From a checkpoint of a small transformer trained on Wikipedia: width 160, 4096 steps.
Each number is 500 + 50 x the weight over the matrix's rms, rounded and kept within 0 to 999. Layers, rows and columns count from 0. Numbers have three digits each.

# gate: layer 8 MLP gate, 448x160, rms 0.114, rows 436-447, columns 0-159
# up: layer 8 MLP up, 448x160, rms 0.113, rows 436-447, columns 0-159
# down: layer 8 MLP down (transposed), 448x160, rms 0.194, rows 436-447, columns 0-159
gate436:445492557437512482494524503434491553568455480445474491624522594550495381474463509546449466477501434491552593548482607449472478497500483515519487508382487479427438437534565498497521538422468496564460476507532429514511433533406478592472419464492503507473501496468568547410542459480524526563584512505585512465528550499419486444514545585553546552460472495551448577433572518578448569491510494594515534528453510597469564579546490570428591520527517430556566463559546510501479447473483608
up436:483540388504561502529499560527446437449507553429526498497526477430473474525488522494586496429568478575500555420551499538538543431531545541519507487593428498407518504443562493488515474437479587610583505524537563468458557454504544457537447430422579486536515470499515587509484500443419535459504526605473536530601467503476536507485523545537485546457556453558481525436524472496479406459494507515487460383592417493531510504550598470519475480483486417586450543427466478486461551502543530
down436:473573500468502368508607505483414478545439541428441441508448456495574474556528490578479481514499536500439502578502479514421486469456529476499424504456488506575537589537569567518427510536528553512421462503479426512615494555418536486520537502570505442523519553535455454402482525502535459528524614517533563466449526562548523458503435466435450501469458532539470472560529495486484502547521564568446503499436579542582495535607477411542537403500406549549466550448474466511528487516527446
gate437:492436563361551486566500527488610511432502467540468515489535524422486439496478510476418544509563514459488476444562502527430454461502458496497473508486539507477519462568542576517474462496446415566492478548484528486431435439449510489474559506517469516463515456563415521505549450423453570441510590556428483528491524522504452536426452575600529569495481423602621480499551488519446478579509491515548430465515488500496549486451546528459417452514498559555559539524498431430462482524558521
up437:589498513482485525422428513442517500438580479466514547483500380521473532436436495503434452467494509571353494511540427538419508528486496514421542507566458514417621517425543567534492512414465489498531465512433474570522527503451589478450534472483550444522427619479512523502469505397506446442546495552448523575553450501488505447504481541486469546455469538532470452488503461547496500426569500462518528432414511540480554450481453586509464552566381503495549447405414524488472474450459455
down437:538532460525543513520478501536531508530536497608427452512543414569473486448596484477453469530505487409505513505498587526565462488508583510543397485585610488514438442474553477372503501573461590514515486544548502490469446461412489488438459458449539472535484499537502480618576522444527599512379507517555502503516495516500517503477462528545599536495465481558507474446613467468512518554500450508499482557486491515555428548452514429495555511494564511460496451502579481470549523553576531
gate438:495568543490451480440491470485585543485503557504590497502560457456471416520505551548450589416549549436525572522467567473470390458479417458502531650519520503472494532539482512527508494525502549489543384515514544508510603505531479466512541488491492504546535499438468444527540484507452497614482530373528556579545470570520542477429535470582587433485438551546495496478443580537487544475503489542535536557472502451523445480593487470505470504443585426489511481584460417483515523499504478
up438:397508495553455559499453451501522480442505531527437507508444498352508451448454430475473620474448519396536508436520440489420597541486502487419560442504575458605504468333535491492443481444498461508447454519465509378516551532508552525549456497493530466455501410501475554481459525472484554557564486509485483432502419426435466616564510467449535518446504600492590413486493526620539535402502499570559384505548425585491491504450508485476435544545468444488499590465439522492472499545555421
down438:428607460542441435511437538432508443505508505393514462487453501414497524449417393448561565529491488519630468532487508478558469480430502527443385485429511489463474436492486474490428522500456500606446548483560501482466399504429455570523548475392546524525426416525466464527475561505520400521499476463436584567521428523509478573448463383572586527516526473564531425458431533534596495556461517497487434424507581500441495461555481574492490521635496548568472515460462519541550578508510514
gate439:431498503506557478467511482497450516514483551404511392469535423478529408513459412470484567475508544494488500500540539534532501413568446597528511538540573566474516452459454516550500462452450522473524526545632542623520616489502518487501534514554544485552399443430476508463547487569429520488547566514547522560470496417471475501523547504497451424561416548486543465483471438448534520433496519515455555521467418375543465572471436578499506568581524512446532522477446439497429508526500498
up439:539472513512492557530552472526552501462474548446474507510499554532466550603427527514546429436509473512514522475481525510555360585473428464500446518452485529462495380448517497590452527548389474465468478427475442465529498471501586519451513561488467515518442533482446600471591555519606402505521544479660484566413584509486476604509435569487519472539644476468508473524434447445461376469528498429516554472494476506589485492370551514444441502483465484482559471481508488582537530405500471
down439:574530491415486515492392444528517476495489525522504459550476519480423475381564526529488616557521515430540445540438474569511441539453512464528459491496459468463515514557550438527468524547462502495486471521524536443510499528541530437505430414485523563473547563469556498545631517469455420607467556536440525406590389576508418542539456472495541609502470510563539509562497471574449383606502452497483419463539588597508492558536523431509421545576481468500512466503587530539433515477507576
gate440:452473470510545544497484554475526437512459556582415488573575505413426483427570557577527534479514504559496589495548474443463539481404518537498542523450561512538559504591423446482434471413530524486457561499485476517437594554488500514552536615433484537471603453522465493498440467515552512594516451451473491520478480543369471486499419506450419551485453476504415478515447551474538433460449568578531507515526498377476491428516521479500677543530499571542471457475539521519499500501424450
up440:523492455513472456509554525579455562490561540578443548540462485501511458490388506524541456542491543523534446531418494477520481511575508457485492522494497557420530469508381480474547411512481424477512498436546498434570417571432496537399503590560410485495427471480474476512550548421462540501457507449567570556456555484436494516506462413498403472458476427394548512506539459520521466429634609594525553422452501470585499477547474416519492405564463585514473454469538485555479573463531512
down440:575583439495492534523511495435516508497433447545483597443597501525517561455496608457565446494608528521471559484474510450480544565489524557581501461446448480539541591532478408426485399473530492565579393535549492540489484615561425546529435550440478308559449484508458367557479536549541471531493447500449471576465506487499512503527464482463384564501527439439417547540481496498534572488528515464601522500548529421435507471458375479464594475577518522437492498503477437560525493504498514
gate441:428526544580528504468575542468534542516442487598509517513578494503525464596455474615476557384518452473567564476491455486462593498540597479531480596552527497511541511547474560475454428580478535486544472472475502538518512566587522522520551521443581424567432465444530548608459450538584472425517494508553533532479447481453521474488462595457465482583470475504552562435474453446537588471425489469525505424487477517463413529480421548416534486503543564560478517497447490471479490458551515
up441:480484425451470566500437469502589540385520461575532437465399450493536482479521501654443532523456439499524457450427436516535497559449508576472433452449493582533532448406554512477440488438490431493569492459486532461440474497497483541545506443489509458583470608382499483455508416485483575541466585559492484461500441545502511534494457495402506379556464443450499559471574453556562417513487466546473491494514535426558540462467476408491470462552547563501544547530424486552526457508545487
down441:451557341519469441567607475500409548530426579480419534478408487495528481483586485472408510446580495518447491455471542482538560440637483577531447519512501486521534487549488528443583458448503511493521528453522450567514498489469534489550534431487560527480433508504613509475379480456535530491539467478519483488505442452588482516439436523413544547463517453514527505469481478454521508516550469478487527456450546585530455531410565538486514499448541476608440520569457459491509456442502478
gate442:395478538495444574464500537475545563633504518472494490450465474501478542542524524412506483403482502473494508508495507485499500537514464406460558526519555542376435512506466511528457576520561539361488469524579491539530524529495443554490440515492520580458425465414494500415527499577520544473468572533513446475435489468576447412459499487491538535539445519589524545514468441504503521631490513445524528534523464458538487469563513577478461541465599429435478527468496416605555533443529603
up442:482447587598545500507438470517461494581547606551495567540482481563462528492493585457394517296568545527469450576491439490582531553549493494529530442409534547486410514423489415542435473506534573448547483521463555557567474472494558536537508522497530546523546507422595467463472562550429560397518465474572401465464412494563531490446477484396485461520454464540510518512533526526431496538511553504493521507579439543508519495505525508494489466534558497502412479599448520510500507578567489
down442:446524539556449494424511481475483445399451511546509581575539559377438441576452548552535599591469450567541577469455475480397454468502463476531427559482497465550462515545529559370530545484515503576452514517448529565549356495444529395481509462525564467543591487438485496528614531460437507475512442574537496550512448531501473536473544476520536517438498461404519483618553552500500481472486518522481517475487450411500409572487513462490451576414491543547457473516468550492525554410463532
gate443:492411497615564399472503574460465511672470433535406442566540438589462500508482523445449511570489535480460600414484544448493525558531537500479548534662458515515563510498501515425496445456523497467534466479507490470579509590427470458508533517489452522468521478398555515578554446450519559482429490548457532465470429476391491496468491539520459453503499507501496493506478393427481507566432512572501458586440472485448536579510399480477450569469419389523517596472429486453477384465440572
up443:437502476552493396468462531556528371596463449450380484440568604591423455613590485466475472494545464521543517538477450514438461563542469533427503428544466496482491522469573542534491483419504555468455402518507480555391548561527499524543433544492491445479522535451552487469448518540569540453555421411572509461416508466464547568519603489499574541522572545497566450534398510509523560537499498579492514454631440566503502512530562473451427443474470558512453472502499477496481533465481584
down443:545411541529507366475506570461497459456481490467471345599550514521441518569544462498536529620442465504435504484464376511458522563489412514524495551572524528471493547544543526506440415529527571505546503424508446500487494515373512493498485554492519491497518437454455463589493444524505512630473568457467582484539539466471521450462353387405495522435536496458536559545502448472460551437544501518467419577494484488527477534514515465462547536463467544573456514481549517440511431517473419
gate444:501540546444473449455479530452506575416438507467453494445478504494523444442482517496621505428519512497546488553410517460529497546441354471540551481535514466551455498541496529492510444522478528483515391481599425498480390531384475466481589500544492409542477524487484505517526514500479459582447419443507502556494537582533453508504477575587509445470430467411573519429481581482448451444494533441504545535470435593393469391476494489489589460477487533520411551477543546497454507487484428
up444:489506473555533435561531500445511513499474484456518460482447464603526480486424535469510468579459551478556555508526467509380575427435442479478470463504469533562393528492500467502451434487487580492517493577531515552511458535502427512502491515538472402503472505525447504487499479554508584489441458472420571520588474450489454582534442512538574402531462446574427482567467541596550538488629544494481501505531451490485494483480589526445457538483583477412386455530481543538538447488447476
down444:540499512457510483502443490483491408537508517539449530526564482524469470498435478550470646531505530450469539399485498557427474507539515548528520461554421568533490545538564534469512475554542434497428440414490441525603579489536525476540524447548550558528520392420455522517546530442567475592581519544533388484547436483620475432523467438424534535497482509494532529492506601554526493523611463503454490535555568447466499519550505479422460505523500390548483471459445532532556477471557474
gate445:485535566488510486441428493508460486449452482504537605600477463541513459555504505547623510445436418567603442541539504406483575427443531564477476567577511542470462465443562542444505496411526494553502496563530468527533473452457523499568545552473484415356469459501486448470524554520521467524449498445518487498464536483540592405512385476541551537500534572563463493511538510539492467500541566595592481552574527439503501497463515477562577474477446493514503558619594532507486593607439496
up445:441567581454466492482532580597551445601506535485535577455507504567472455469535526465495545462525554528486514430502513519456559530491549515530590562542448497528507584516463519457451492432512499402632557510501559561457506568552443515558510349497530492441500514534530484420455530504504543551381421518420512592492520448540548482481523507500545582504475454474611504587567496426468462597582426442544513496521497454485419429491519485544486501445504528441486492499643462543530457502623543
down445:553477585480501527511459498614453524454510549449637560479516464548449526513414513438547443440465437470473446504446492515493497464485500521599562631460502435530461463541455472509432473534487498508447599464502465497498438543417457585555464473526491478545515553495441537536573487525522483521454467496519466499546498466512603537502552540405487459440468445495493510536555424567488498527551454516482440499442531501569565439610455564544466499611568403489575422448618420572510447481495569
gate446:533456426509512483445386611577542447508637503487466457505563499454494519445484610499469537532505517496472443565519586448466583601592541505537482426448429495462505505488554483493565507497495482441463541432437456510479579471457519529535494510488445512535463588439494430481526420618509555451438525424488587549549493407456516376552540473437390386457470448513474522504588494466465463462523436509501430453485557415502449529502590456429494556478575499460463497464552523524507544439501596
up446:671497480503497553552448552571411497495522500484474502415534524504493455447517405555540449435520481454579522518552545481545453521414508464536478451522452466501410488517510462400514543435578509383489489439505649570543485510479452463472518588461560506548556481494637520528498487561501487591544464597572457398537496511496533603552385533529512523460538525495506531545515457519477448427516473491524464469486459470568429411419535554495543515495523472502526599423570453498488530565485516
down446:517431549478576518473457496508474544540470469498559504541516534521520566467413492494512521450515508497376418508520586432513523477583506564480494525519528529465438540542458461538449633482562519468495376449500531500540465472514572549479418548487461430527531390531493369557537547501470411575492476554534487449556487492555607533514484516529440523518489494599562510527446458465475515496500563609446532593449476411483524548502485533442493559499472565417506534445573559493446463409504483
gate447:476478555352562504546532447469476557458458409472457473489504558545485458455501460446453515435471484562543446515556444583548433491444555548537522482597429449504508496470610509623514524499580513451583484486592488515485508476536465423459484514580498515428522579460423585548379571427441519510452542502482424427487508484509535487499491540533547510587507410590428507473545524522575451481508510498478466483532505510357476472475510463426440541552450413447520486588554487458519485511386497
up447:444473554587493484450565528384431470525484567424456572549445549547434537525551488505464581485535535504536514566525453535459599514484384451433501562533534429422513584531515532615493531481495526490498484544498496562473615499465526444503559533558446490432548490519526544456544527526602525549549497480560523452472403553489545520557474526526520544462518568520448520525405470556505503431529478483461526507453411485473384452555525495411497508455467451501571505476390369465432626554516473
down447:493496539528597462542480555503522451517411397532417507518593497550431513485469581524520527489482487480389505378557470493519435492550578541507482521582560607435509519500550549426518497481483609493486493578551565320494540580472400460490486479414603507470538418514524523514599500431596495476540585440470519455460472421455570475559439536555524460540478501526483463490518474618541545578488584495479488454499483491546534480572606515455451426470480519481495517405516499481511470504513507